Part of a small language model's weights.
Size: 13 layers, 4 heads of 32 (2 for keys and values), MLP 320 SwiGLU, vocabulary 8192, 3.29M parameters.
Each number is 200 + 20 x the weight over its row's rms, rounded and kept within 0 to 999. Layers, rows and columns count from 0. The size before them is the row's rms in percent of the matrix's.

# q: layer 10 attention query, 128x128, rms 0.107, rows 31,63-65,96-97, columns 64-127
# k: layer 10 attention key, 64x128, rms 0.0884, rows 31-33, columns 64-127
# v: layer 10 attention value, 64x128, rms 0.0932, rows 0-31, columns 64-127
# o: layer 10 attention output (transposed), 128x128, rms 0.0709, rows 0-63, columns 64-127
q31,133,172,227,182,200,188,226,208,187,211,182,150,213,183,198,184,162,214,174,198,210,188,188,186,191,175,206,190,206,197,207,206,199,206,208,173,194,202,194,239,200,206,210,175,198,201,209,246,174,179,179,222,237,202,210,252,190,194,228,204,188,167,175,205,173
q63,103,193,217,200,228,208,190,237,207,208,198,180,216,187,212,220,181,210,197,173,204,200,162,204,190,160,189,207,205,200,201,212,179,220,199,189,184,225,193,229,223,193,223,182,213,198,207,214,171,200,193,231,234,222,180,197,174,211,226,204,170,194,191,194,182
k31,126,196,198,198,221,199,200,207,187,202,172,178,221,222,182,215,176,199,167,208,204,192,197,200,193,175,189,183,218,178,181,219,190,220,209,194,236,197,212,200,216,219,222,224,212,232,217,216,192,200,177,191,227,219,214,245,191,223,141,213,214,186,224,188,153
v0,104,171,186,212,185,216,227,206,199,210,183,176,195,180,193,195,206,201,195,181,224,205,169,206,182,177,194,187,138,197,180,215,206,207,203,210,183,210,192,222,185,188,205,205,172,186,227,180,219,199,205,247,209,207,188,193,201,228,189,221,177,230,197,252,174
o0,103,222,207,231,183,220,214,206,205,221,218,211,193,217,192,230,225,216,209,182,194,215,192,210,184,198,235,191,158,176,163,202,206,210,192,212,194,215,195,187,177,213,204,174,178,196,207,175,220,200,189,214,187,179,229,158,181,189,229,239,184,211,216,206,198
o32,085,200,198,184,220,213,198,205,221,211,229,249,174,238,205,203,230,207,165,128,200,226,218,216,211,243,219,168,207,174,222,207,220,209,205,191,187,220,216,183,185,184,190,220,212,198,200,206,208,208,222,203,190,184,206,205,192,184,225,194,219,205,188,196,195
v1,110,206,259,221,169,227,194,216,191,202,199,228,191,250,212,227,196,160,186,139,191,210,207,205,178,189,190,197,173,167,226,231,202,209,180,192,196,200,204,192,201,199,235,179,210,197,205,208,235,228,218,219,182,178,218,187,193,208,195,190,183,179,191,240,178
o1,125,208,230,228,187,216,203,234,202,251,178,170,184,207,214,212,193,155,206,206,202,202,194,203,194,226,201,177,186,210,226,193,216,241,182,181,186,172,214,185,207,188,203,179,188,216,225,196,225,238,221,197,215,212,222,186,202,205,177,197,219,174,187,206,188
o33,110,185,235,193,210,204,205,230,226,223,185,213,210,205,211,191,221,162,187,164,164,219,223,218,185,232,205,181,181,210,232,228,182,207,179,161,162,218,226,164,193,214,182,217,214,198,197,191,231,220,236,192,204,214,184,206,199,230,199,168,232,186,172,216,190
v2,099,221,173,162,212,197,213,225,200,219,150,180,188,220,191,198,189,184,216,243,200,190,198,188,210,169,199,204,216,202,226,181,208,184,189,207,208,201,205,209,209,168,223,217,205,198,221,212,168,204,182,210,211,217,177,215,171,184,176,177,202,175,243,160,191
o2,087,224,158,175,230,161,208,198,197,184,195,206,182,176,206,164,217,187,195,209,228,189,185,202,165,200,180,192,190,181,215,204,204,235,213,206,160,233,190,225,225,199,174,194,183,176,215,193,172,171,222,225,196,207,201,206,202,179,165,166,222,199,189,194,203
o34,079,213,184,183,195,193,218,238,177,190,190,209,196,183,204,182,241,167,219,192,212,189,179,177,188,195,187,223,206,191,225,173,206,198,193,219,182,224,175,219,237,187,166,184,189,179,227,182,192,175,212,231,199,194,240,209,182,210,190,202,216,202,215,192,188
v3,124,201,186,229,172,183,221,192,177,176,222,231,174,203,206,221,175,233,224,193,211,200,205,215,233,166,178,183,192,216,173,204,180,186,224,195,198,210,200,191,218,195,179,204,238,221,185,207,169,180,198,191,198,202,229,179,212,177,200,233,216,155,173,179,205
o3,110,208,192,218,199,206,193,206,179,194,197,187,198,158,193,214,168,212,200,172,206,219,208,150,250,184,199,209,213,191,196,194,207,178,202,193,177,206,199,206,230,212,216,187,218,196,171,190,212,202,201,211,205,179,214,187,188,175,203,193,220,194,199,212,199
o35,110,182,152,205,224,219,227,163,182,197,225,168,202,204,185,229,183,248,177,223,199,188,242,204,203,202,220,192,180,189,227,194,194,224,189,190,191,155,192,194,225,183,225,192,196,169,191,225,240,204,192,182,188,219,204,209,176,188,206,182,236,194,159,225,213
v4,094,210,193,175,184,191,202,191,190,194,190,202,192,182,197,199,180,204,214,210,183,227,192,197,205,174,216,282,185,197,226,190,197,205,208,210,195,206,214,194,193,205,188,206,165,224,174,198,202,187,205,174,185,198,209,207,229,180,176,239,179,184,203,189,214
o4,105,161,190,154,185,150,203,171,186,206,203,211,180,195,226,207,188,236,214,173,171,210,197,216,222,210,194,200,176,198,199,179,168,208,219,212,194,226,212,222,207,179,198,207,221,207,207,216,180,210,178,169,175,178,182,220,158,217,218,214,204,197,205,214,214
o36,095,192,237,205,166,182,232,195,197,196,193,193,192,196,178,214,204,215,202,210,192,197,163,184,207,200,224,225,158,164,224,172,202,234,194,221,221,220,177,193,186,178,188,198,202,211,207,185,204,175,211,198,166,177,228,156,188,207,226,209,166,163,197,183,197
v5,102,202,193,207,230,215,198,189,187,186,176,218,193,199,181,206,198,174,201,213,209,194,194,224,215,219,244,190,209,210,220,190,221,209,171,195,177,222,231,209,199,187,177,229,197,210,186,211,190,182,180,184,219,165,234,199,186,162,171,207,217,165,198,191,193
o5,120,210,213,210,227,206,202,193,170,201,223,212,189,180,212,171,175,169,183,217,215,218,183,197,193,192,185,199,234,204,217,211,192,189,158,194,190,201,197,211,224,218,191,233,208,224,191,221,216,172,229,183,218,210,188,211,200,189,167,205,220,171,176,215,193
o37,109,237,195,223,206,211,200,213,144,206,158,164,201,192,210,195,185,163,166,191,225,193,182,180,205,164,217,233,237,205,219,145,214,190,195,216,209,168,143,203,222,177,201,203,199,216,188,206,208,221,183,171,216,191,203,165,147,193,175,204,210,170,194,207,219
v6,103,228,183,198,217,158,240,198,228,184,236,184,202,191,214,196,184,162,231,226,204,245,237,183,198,210,212,201,205,217,191,198,197,183,203,199,208,214,212,214,177,218,205,214,209,175,217,183,193,176,239,190,225,166,214,199,183,196,213,202,192,197,186,224,137
o6,115,230,191,176,200,169,170,215,205,208,185,202,223,163,210,200,173,211,218,196,201,230,196,198,223,190,231,191,203,203,151,168,216,187,203,209,179,194,184,201,204,225,187,227,220,207,206,210,176,211,213,182,184,230,159,199,189,210,204,177,201,193,206,232,206
o38,112,211,216,193,216,190,190,237,207,203,159,190,210,216,206,203,193,192,226,190,208,249,184,183,234,203,203,199,237,215,183,188,230,191,213,210,173,221,192,175,214,197,177,222,214,199,222,212,212,203,218,183,179,216,198,214,194,188,255,157,177,196,189,217,210
v7,117,215,214,216,222,204,169,197,171,199,187,207,219,193,207,220,252,187,189,189,178,188,206,209,203,214,194,233,192,221,209,197,216,207,222,211,182,152,187,224,194,174,208,196,187,204,219,155,170,195,197,185,231,216,185,215,180,177,194,173,179,232,214,177,219
o7,115,195,192,214,237,175,191,179,209,172,195,216,170,214,207,194,225,210,186,203,211,184,213,223,183,194,171,178,173,216,199,199,178,204,211,209,206,171,202,181,194,180,203,220,181,235,216,198,166,237,190,203,199,196,202,199,183,206,210,178,210,220,197,199,182
o39,108,199,214,192,219,221,205,224,137,198,228,210,196,160,219,212,216,212,235,173,167,151,186,187,179,191,170,203,203,199,173,183,185,180,194,225,196,194,211,215,176,222,209,186,184,221,164,181,194,179,200,210,227,220,219,208,175,193,187,196,198,197,193,211,206
v8,101,224,211,198,202,193,145,238,199,201,195,224,228,217,150,232,187,185,210,166,193,186,219,230,219,184,204,198,187,206,172,186,193,214,184,168,185,210,179,222,208,201,189,195,245,227,231,165,175,193,221,198,180,234,179,217,201,169,181,170,204,192,212,200,211
o8,111,185,208,234,214,189,216,218,200,186,202,229,176,230,194,204,207,190,193,210,240,209,190,169,189,171,183,182,215,227,211,186,189,168,211,189,209,170,196,208,213,217,198,212,209,174,188,184,188,213,213,219,186,197,235,223,195,146,165,193,240,183,209,202,200
o40,104,192,196,171,222,198,211,179,208,195,217,202,194,186,164,194,186,183,198,201,174,199,162,219,203,234,191,153,166,240,205,206,184,226,205,167,188,208,212,203,195,212,218,205,226,176,199,180,210,199,231,211,183,254,197,229,183,159,164,200,227,232,185,215,180
v9,093,220,171,209,208,173,215,171,192,200,213,204,192,189,184,244,213,174,188,171,195,207,216,223,220,172,200,223,212,243,212,217,171,196,188,182,189,224,192,209,195,217,214,191,249,189,221,213,214,201,228,200,200,206,189,179,203,188,193,169,188,177,173,192,163
o9,118,236,216,209,216,174,214,204,194,210,175,210,183,200,216,208,190,198,173,219,251,228,198,148,201,162,238,183,230,206,191,207,216,203,209,207,184,199,223,211,212,189,184,194,200,199,214,196,169,219,216,218,205,217,213,230,201,170,170,181,213,194,204,193,182
o41,082,203,178,217,205,199,207,151,187,225,213,214,198,207,194,182,203,201,181,186,175,197,240,199,187,171,173,201,208,224,201,207,195,225,196,188,183,218,236,196,201,232,188,237,212,217,193,195,209,186,192,194,182,234,160,242,209,189,199,181,250,190,195,219,187
v10,107,204,214,213,256,215,237,205,214,215,211,180,144,185,211,197,188,185,209,228,239,223,237,183,204,162,211,233,198,229,215,225,192,187,201,209,203,170,218,200,209,205,206,174,192,164,191,206,188,209,191,194,200,185,199,204,194,213,226,183,180,177,179,223,223
o10,122,222,189,184,213,152,224,207,198,216,186,212,202,203,209,224,226,218,198,221,205,244,186,214,180,198,217,186,191,211,184,196,176,217,199,214,184,213,228,196,220,196,207,188,215,219,210,220,173,239,200,196,188,218,221,217,192,221,186,201,216,210,188,202,199
o42,097,198,185,212,199,185,205,212,167,231,184,190,177,203,223,201,179,188,185,216,206,227,240,179,222,191,206,199,220,206,236,171,220,219,202,217,205,202,189,189,210,174,229,200,242,218,215,224,192,227,193,192,212,172,174,217,190,208,210,170,226,187,212,232,228
v11,109,217,192,184,193,191,185,239,194,213,214,194,208,181,194,238,214,202,186,199,204,168,199,197,168,169,244,190,225,170,197,187,194,213,208,207,206,178,179,209,216,238,197,191,238,225,203,185,147,207,204,172,186,213,144,215,200,208,239,207,193,187,208,193,191
o11,121,162,183,201,213,185,201,208,207,180,209,203,190,225,187,206,232,213,209,188,204,143,228,197,174,168,182,211,207,211,217,170,180,178,203,216,222,140,202,185,186,205,240,214,208,192,168,207,189,203,214,210,189,228,170,215,237,185,190,200,202,211,201,205,210
o43,096,177,199,160,212,244,180,188,223,172,213,206,182,228,186,213,218,185,216,181,221,178,146,204,147,186,191,196,189,191,239,208,203,214,221,214,217,214,212,187,220,208,198,206,242,156,194,243,199,192,187,211,212,220,229,218,224,210,206,187,163,188,211,192,180
v12,106,186,175,172,223,178,190,214,217,181,198,179,215,167,183,186,194,176,245,125,219,189,211,217,201,201,170,212,196,232,237,200,200,193,215,206,204,211,206,177,231,201,180,204,207,185,185,231,201,188,191,194,206,231,209,208,203,195,199,207,203,224,204,179,177
o12,117,197,235,173,193,184,215,209,174,183,210,224,171,199,206,187,199,190,208,172,199,207,194,171,211,214,228,213,206,181,235,207,202,171,211,226,216,227,214,209,211,169,199,190,191,198,205,183,139,176,184,195,173,167,225,225,177,184,199,201,204,183,243,186,186
o44,084,195,171,213,195,170,229,233,196,196,203,213,175,191,200,182,210,217,191,225,230,209,164,174,207,188,241,192,181,203,194,208,215,210,234,248,204,180,211,178,227,210,223,227,213,219,236,199,189,178,218,190,201,220,187,230,180,167,244,199,185,205,209,211,203
v13,108,234,225,212,173,172,185,222,209,184,189,224,195,204,213,212,177,171,236,220,199,217,152,158,194,196,190,182,228,195,195,226,211,195,196,184,207,213,193,217,190,217,170,211,178,227,198,194,211,205,173,201,201,159,189,217,199,226,204,195,202,208,209,239,143
o13,104,202,204,221,174,194,195,179,185,211,193,206,229,173,207,159,185,181,241,197,177,187,193,190,225,219,161,221,200,222,173,174,170,189,214,180,193,174,195,198,219,254,203,198,214,226,204,206,238,192,228,211,209,183,193,158,214,195,204,218,232,198,207,220,181
o45,116,196,234,203,176,207,178,201,207,202,171,223,198,245,240,184,193,164,212,206,167,206,182,168,199,192,198,215,243,187,244,192,222,210,203,198,167,205,185,177,221,197,197,190,206,171,214,220,185,214,180,208,220,197,205,213,204,207,253,184,235,213,181,222,173
v14,092,229,215,173,214,154,229,185,208,199,211,206,167,210,212,181,226,183,220,190,222,218,241,217,220,197,194,231,225,213,212,196,191,189,186,212,175,180,249,234,173,206,201,193,171,202,190,175,201,209,187,153,227,170,227,194,186,187,192,219,178,178,207,188,172
o14,104,227,202,182,214,162,207,197,165,201,194,213,191,150,225,194,173,217,199,192,202,217,192,190,202,213,200,169,175,189,198,168,218,251,202,184,165,222,186,221,224,206,187,198,190,254,196,203,193,221,199,178,222,222,170,230,172,217,197,179,204,199,187,224,173
o46,093,190,214,212,189,190,223,196,200,199,177,210,190,202,202,189,209,184,201,225,211,179,197,192,208,185,238,190,204,208,215,131,217,212,165,199,158,204,161,204,195,190,180,215,186,207,214,157,205,205,196,192,214,234,207,210,155,224,210,195,212,215,175,223,226
v15,093,205,202,221,189,234,204,220,177,172,181,184,216,245,211,197,232,193,193,229,210,209,209,217,192,209,186,196,201,166,153,223,209,216,203,198,179,194,202,193,233,218,159,178,177,191,187,188,237,183,209,203,204,173,198,208,186,232,185,216,208,183,149,201,210
o15,100,215,215,223,195,216,189,229,192,214,172,206,225,208,201,212,192,186,209,188,171,217,199,211,249,209,215,233,209,195,181,204,201,199,180,175,225,182,154,152,192,225,223,182,236,224,188,193,246,234,226,166,220,190,184,152,198,203,188,240,199,200,202,205,191
o47,089,197,178,203,203,228,219,190,185,190,234,167,196,193,199,234,206,227,207,221,220,246,166,200,193,210,228,219,203,148,194,190,204,188,189,190,205,182,177,190,175,203,223,196,222,179,171,187,216,205,221,193,220,192,212,210,206,196,145,224,208,198,156,198,208
v16,103,186,218,212,164,211,218,209,185,187,214,181,240,222,193,200,184,212,211,218,207,197,150,185,181,196,198,205,190,250,183,239,208,221,196,204,215,204,226,215,197,190,186,225,182,227,172,220,238,186,178,197,201,211,231,211,176,227,171,208,183,199,213,239,219
o16,123,205,211,226,153,222,222,186,183,186,199,204,213,204,201,207,195,165,206,215,166,170,183,212,168,190,230,217,197,195,188,194,206,182,212,216,185,241,196,212,177,193,167,216,182,231,185,132,221,182,194,209,196,175,222,170,170,216,210,203,195,202,221,173,198
o48,095,225,219,187,232,187,223,166,182,188,167,213,205,198,226,178,188,237,228,228,200,191,190,167,214,176,217,209,211,190,241,178,187,239,172,197,188,180,200,191,182,195,178,170,174,234,170,212,213,195,214,193,156,207,209,170,182,174,200,208,200,215,191,195,186
v17,101,201,190,201,222,193,191,227,207,210,224,177,183,212,176,224,179,199,203,189,175,194,188,223,209,216,207,165,164,172,234,210,188,203,203,214,218,218,179,206,221,195,196,208,216,246,208,225,161,170,224,181,203,203,175,211,192,211,231,170,202,221,227,157,218
o17,116,183,183,221,232,212,183,225,217,193,194,194,205,213,166,181,216,184,221,189,213,172,204,220,205,221,177,203,204,175,256,212,182,182,200,219,185,165,211,204,200,221,188,231,189,200,185,183,176,173,214,225,193,227,185,177,215,192,234,156,196,207,210,170,210
o49,114,187,173,201,214,212,204,222,204,204,224,155,223,177,167,186,180,227,248,191,204,218,203,221,202,195,166,207,156,227,206,238,178,209,206,203,204,174,239,199,228,223,205,192,232,200,214,208,204,194,222,214,163,204,176,203,213,220,192,188,186,202,210,211,215
v18,109,220,205,195,198,198,188,214,211,209,215,202,210,217,212,198,191,196,213,200,181,160,213,206,191,190,193,190,239,171,215,208,194,196,191,198,192,200,239,193,229,184,177,180,164,232,191,238,199,240,181,205,199,234,162,198,228,196,226,180,187,206,238,193,172
o18,126,162,193,219,173,176,220,146,189,227,194,208,207,195,228,187,211,212,212,201,217,165,198,212,203,208,156,193,193,186,176,202,163,219,211,208,161,196,207,190,197,194,178,220,216,227,192,200,178,183,211,205,234,188,183,160,225,183,194,187,226,199,195,161,200
o50,104,189,209,196,178,186,177,203,219,188,219,220,198,211,238,175,184,176,180,202,212,178,209,187,186,233,241,201,190,195,223,218,200,166,194,188,196,213,235,175,169,167,194,201,196,195,204,216,174,215,214,181,218,210,204,198,238,209,219,213,213,195,223,204,179
v19,110,210,207,223,194,191,222,214,211,215,185,165,167,194,188,186,184,199,195,229,227,209,215,216,224,200,171,188,162,196,186,228,177,173,207,205,208,157,178,212,195,185,190,209,159,224,202,164,232,207,164,177,213,172,209,234,242,246,179,182,183,166,212,187,203
o19,100,228,212,230,202,178,204,228,187,197,186,241,217,172,192,185,207,208,222,188,169,187,217,183,201,219,198,204,167,143,204,173,186,189,203,195,196,152,195,187,185,209,216,190,177,244,189,173,223,188,199,200,207,182,193,170,206,190,211,202,163,233,221,181,202
o51,109,186,207,203,172,196,222,200,204,213,197,175,222,187,192,192,200,219,221,210,206,229,178,204,227,213,225,196,192,191,204,166,209,190,161,218,213,147,182,203,208,191,187,183,213,210,249,178,209,198,199,178,187,174,198,189,203,231,189,182,218,192,175,238,219
v20,100,193,195,201,189,230,187,178,221,212,224,205,209,225,198,224,203,236,168,209,200,194,192,206,233,169,202,206,237,203,206,210,194,219,203,212,199,225,208,158,233,195,213,186,231,193,214,231,193,230,167,174,230,212,191,202,181,177,174,193,203,174,198,164,193
o20,114,211,181,192,196,181,211,187,190,207,189,226,170,180,194,187,217,170,165,229,239,194,201,179,205,166,190,211,249,226,220,232,202,213,198,224,215,194,223,163,192,198,164,233,179,197,173,181,190,195,212,202,187,201,201,217,235,171,164,200,197,195,207,175,197
o52,089,203,193,206,166,185,212,183,215,228,173,190,186,191,223,212,206,218,219,219,220,172,209,219,171,144,218,232,204,220,223,207,183,178,169,207,208,189,187,168,191,181,169,200,161,183,190,183,194,198,187,188,200,174,198,179,203,185,198,169,182,185,213,196,214
v21,095,172,206,163,217,197,216,210,237,237,216,175,238,202,217,173,184,222,206,222,219,209,161,157,202,166,199,235,199,226,200,219,192,196,182,235,199,174,180,190,215,212,218,208,216,188,180,242,186,201,230,182,202,189,184,170,194,201,214,213,186,186,206,240,201
o21,092,172,213,163,188,170,199,225,212,190,193,199,196,195,207,195,217,191,185,197,193,183,188,191,173,210,204,225,196,177,203,194,226,200,221,232,194,224,206,199,199,196,184,176,181,172,201,168,175,186,177,214,156,197,216,200,188,190,198,192,172,214,233,218,192
o53,090,184,196,170,219,210,190,205,209,222,183,226,190,202,233,206,234,209,185,213,198,206,202,201,181,194,196,230,192,199,233,231,226,231,201,211,178,213,196,187,209,181,186,220,212,208,203,220,201,182,201,218,200,176,203,188,221,176,229,190,151,246,230,209,198
v22,108,232,173,210,228,180,195,164,201,187,173,177,226,220,192,209,216,170,201,161,223,167,212,224,181,201,205,184,234,229,150,204,227,168,166,205,211,242,176,224,224,192,214,216,182,209,201,166,202,187,185,197,215,202,207,201,195,238,191,207,197,180,206,223,160
o22,103,241,181,222,223,189,211,179,176,175,207,213,188,160,203,173,202,188,209,215,193,188,244,199,192,192,235,197,203,186,182,186,229,196,177,198,189,194,188,187,194,213,227,227,166,232,191,209,195,217,199,189,203,182,181,223,184,201,201,210,181,217,232,233,184
o54,104,206,196,213,215,240,177,178,215,203,205,210,191,217,233,169,196,189,193,203,178,185,210,213,178,189,179,225,213,168,202,173,227,198,169,191,165,217,212,194,215,190,232,223,191,196,226,180,156,177,177,232,173,224,221,247,208,189,213,185,219,197,191,212,184
v23,094,222,183,218,225,195,235,183,208,189,197,251,217,222,181,185,200,203,197,217,204,176,243,230,196,233,175,219,217,176,214,165,207,206,181,209,182,184,187,175,210,205,198,213,204,229,208,187,226,215,177,185,178,185,208,192,216,208,183,246,205,185,182,218,242
o23,100,195,196,202,210,215,175,224,191,180,198,217,194,204,218,205,173,206,182,181,199,208,220,188,231,200,173,198,207,206,231,190,230,173,173,196,227,176,175,174,219,186,222,200,235,230,174,227,201,230,185,169,229,203,148,196,211,185,206,225,221,204,216,220,204
o55,100,204,195,210,183,201,228,197,232,197,190,177,210,176,204,181,193,215,182,222,194,180,201,212,209,193,225,206,167,184,195,219,200,196,172,185,184,175,177,191,197,179,248,204,211,204,200,201,215,188,215,205,219,186,176,195,224,202,182,219,213,187,157,198,229
v24,110,174,193,193,233,188,218,194,188,168,219,187,217,178,203,235,213,180,209,215,205,189,219,217,188,173,203,196,187,219,220,191,218,200,198,138,202,226,201,180,218,211,214,214,222,178,216,178,182,210,184,227,192,200,205,169,203,203,216,199,217,201,216,178,174
o24,113,212,169,181,215,182,229,183,187,188,234,215,162,193,235,200,227,205,204,185,174,202,209,194,158,175,228,180,211,187,205,214,207,162,180,193,204,225,213,217,198,205,206,222,203,189,200,223,150,214,192,151,170,186,193,220,198,206,197,193,223,174,204,214,206
o56,111,203,198,220,204,191,209,212,181,204,178,244,195,210,205,196,209,198,166,186,183,218,173,192,200,194,263,210,205,211,190,228,201,167,183,178,197,189,214,203,215,223,172,178,171,213,193,203,207,210,199,206,175,181,206,200,181,178,240,155,203,204,216,172,223
v25,102,223,207,202,182,225,196,179,202,213,193,186,170,204,206,173,213,199,182,207,179,169,239,185,171,236,199,223,181,213,184,222,208,214,196,154,184,202,207,232,219,192,218,177,210,214,174,224,227,201,199,210,189,199,203,253,201,177,230,211,215,208,195,190,209
o25,103,215,223,219,238,228,194,200,185,241,179,155,205,202,221,189,195,152,167,195,203,203,215,194,181,204,216,201,226,231,174,231,230,214,195,184,196,210,156,199,202,175,213,154,205,203,191,160,227,206,203,213,212,199,213,236,206,201,173,179,192,224,170,155,162
o57,101,247,176,196,200,214,167,182,192,179,197,185,212,184,192,189,210,218,172,209,240,202,176,218,168,185,153,229,215,214,192,212,193,223,168,213,246,194,186,200,215,187,156,222,228,218,200,192,221,203,193,176,219,215,216,215,205,225,197,240,206,211,188,180,169
v26,110,197,223,203,214,220,204,169,171,203,186,170,197,200,203,194,191,230,204,213,239,190,197,237,211,196,172,175,182,198,227,194,208,192,216,205,193,198,228,195,197,189,198,177,196,202,192,195,196,210,194,216,184,187,210,184,214,240,190,163,195,151,189,176,184
o26,127,243,245,219,207,221,186,181,193,196,176,212,201,173,171,187,199,159,197,207,204,176,157,212,202,197,198,201,193,177,226,173,198,213,198,210,217,204,204,194,198,198,221,179,182,230,213,196,216,200,224,220,216,202,203,166,182,177,184,183,196,187,186,161,165
o58,105,168,204,186,215,219,205,136,210,174,225,172,187,160,184,180,198,226,207,196,230,211,202,180,190,189,217,185,241,208,198,161,222,155,184,202,243,185,203,205,173,195,196,185,205,190,206,222,228,188,197,176,198,172,197,195,158,200,164,214,209,174,205,207,241
v27,108,189,218,184,173,219,194,199,183,191,217,231,206,176,190,170,181,193,226,176,184,197,118,172,206,210,207,218,169,219,210,205,212,167,185,206,193,210,198,202,180,154,205,174,209,219,155,192,224,207,205,162,196,170,216,203,239,192,202,199,176,214,199,186,224
o27,118,190,244,203,194,211,190,197,200,183,218,201,188,214,198,181,194,172,193,227,228,206,144,201,203,210,152,214,206,219,203,203,203,200,188,230,208,217,231,207,225,165,186,186,195,209,224,182,204,200,176,201,182,159,271,216,175,204,200,199,197,184,199,188,176
o59,090,183,187,195,206,208,177,185,218,174,211,179,176,197,221,148,186,197,202,184,196,168,176,222,186,179,185,226,220,203,195,207,221,230,190,219,163,186,182,202,210,197,205,177,205,223,191,222,170,200,178,188,208,183,185,183,214,181,223,223,168,224,165,175,194
v28,108,198,197,242,164,197,203,164,208,203,207,179,212,192,219,201,190,239,181,205,220,208,247,227,207,194,209,201,191,177,195,224,192,219,203,207,181,167,166,208,200,190,190,208,177,202,217,177,255,186,159,168,197,185,156,216,191,240,246,208,203,235,163,199,203
o28,111,196,202,271,188,206,204,219,206,210,199,191,208,211,195,219,226,217,179,217,191,185,219,197,199,212,199,210,195,185,177,183,204,184,215,220,237,177,192,172,182,186,228,221,199,237,175,159,215,220,211,198,194,189,198,154,231,206,237,218,163,240,199,194,185
o60,102,194,167,216,152,192,206,199,231,220,182,188,178,202,246,189,202,211,211,236,180,176,206,220,224,154,251,195,195,179,197,212,222,199,187,206,208,216,183,198,190,214,195,227,195,169,219,199,218,207,182,198,193,169,166,188,217,238,220,216,220,199,198,234,244
v29,112,195,196,187,207,209,210,198,198,174,236,204,136,203,196,217,176,210,204,193,186,239,248,159,187,207,201,210,187,205,229,227,202,227,175,177,222,213,195,189,191,186,199,235,202,213,198,191,196,223,184,205,228,178,203,234,205,216,219,202,195,217,192,211,213
o29,101,175,181,188,215,209,200,183,226,192,197,150,205,249,198,201,207,171,188,188,195,223,192,226,181,195,193,164,199,233,194,242,192,173,234,188,202,201,189,206,203,214,189,230,214,168,204,217,234,230,218,199,179,234,214,224,198,192,211,212,217,223,222,167,237
o61,101,213,229,220,154,184,193,206,244,213,201,194,181,214,180,194,198,207,196,218,221,223,170,215,203,183,211,187,193,199,210,213,222,216,166,205,196,184,184,176,214,194,190,212,207,187,225,214,207,202,208,182,193,176,211,168,169,201,219,221,203,205,178,207,200
v30,100,210,190,214,208,201,221,193,187,178,216,226,213,243,199,243,227,184,201,182,184,211,227,204,234,218,205,174,252,214,218,193,224,204,161,160,215,234,201,168,230,174,172,226,233,209,202,185,194,210,196,208,211,204,179,191,192,220,164,165,221,196,182,187,228
o30,115,183,175,219,197,180,229,194,219,184,193,204,205,214,188,200,204,165,164,217,237,208,204,179,190,183,225,182,247,224,203,218,214,169,219,175,194,220,202,211,230,220,150,239,225,181,211,188,187,203,226,196,205,193,178,182,241,202,190,170,224,175,200,184,220
o62,090,210,206,204,191,186,227,192,204,206,181,228,176,158,196,196,200,188,169,230,156,163,234,208,236,169,220,187,205,213,203,195,216,181,182,179,181,218,210,207,208,196,222,200,182,189,168,189,187,177,196,184,184,182,159,202,220,197,182,241,229,218,169,229,222
v31,101,209,214,194,184,192,208,225,216,207,187,167,167,190,226,214,210,176,246,217,169,218,188,173,196,180,176,216,168,199,158,233,194,207,226,228,185,235,186,176,197,198,204,171,178,186,193,218,213,221,217,193,221,205,204,192,166,254,169,181,210,188,233,198,187
o31,103,212,218,208,206,177,204,226,204,191,189,219,208,186,185,186,198,210,231,198,223,237,182,194,191,212,200,225,175,181,173,203,201,228,226,174,200,203,199,206,201,221,169,182,215,217,244,226,198,231,180,201,199,210,226,201,182,212,181,192,186,170,234,185,163
o63,098,170,206,239,213,190,208,203,200,181,199,219,209,220,179,210,210,188,223,198,202,217,147,185,152,215,244,214,197,182,203,214,183,208,204,195,185,211,201,207,175,195,172,212,211,214,212,211,188,188,190,210,188,232,224,183,190,214,218,189,202,193,211,165,197
q64,090,242,170,204,197,168,196,179,239,205,242,216,199,175,161,208,200,197,202,210,191,206,180,226,193,192,239,192,212,225,189,210,219,202,228,187,200,204,166,206,198,179,200,227,221,192,178,210,221,180,234,186,206,223,214,158,214,189,190,214,223,246,217,199,187
q96,060,216,246,218,209,212,211,217,168,208,191,214,185,194,206,190,232,215,177,206,198,203,184,189,205,183,216,171,163,189,206,205,230,191,217,175,225,222,195,178,180,210,212,202,216,205,202,190,183,201,236,153,216,203,171,189,186,189,205,186,186,195,213,182,208
k32,082,161,202,205,215,164,217,173,196,219,128,200,198,186,206,199,231,218,193,223,168,198,189,220,191,186,197,204,204,183,212,207,219,183,177,186,200,191,209,217,209,197,204,193,153,222,196,215,198,216,191,198,223,232,193,196,164,185,193,159,163,224,181,194,217
q65,096,232,229,187,218,245,209,224,230,183,211,171,168,222,219,158,177,199,223,204,211,210,206,205,217,199,205,207,171,164,217,197,236,229,191,208,192,176,215,206,189,206,232,165,176,226,182,195,209,230,211,224,222,185,171,205,194,206,197,193,184,194,207,169,172
q97,056,200,196,173,213,194,203,202,204,201,185,178,183,229,206,216,170,209,214,203,193,197,206,203,219,186,186,198,208,186,228,178,192,186,192,221,202,182,193,184,182,205,224,194,198,166,180,225,203,154,175,195,193,124,226,178,167,207,235,214,192,206,247,215,224
k33,086,198,222,209,188,181,224,232,223,208,255,213,206,208,209,219,249,224,201,171,187,208,199,202,193,207,159,200,211,209,192,194,221,190,263,229,208,228,215,221,191,204,186,184,206,178,195,214,181,199,217,201,202,230,225,161,199,205,253,222,218,196,193,190,228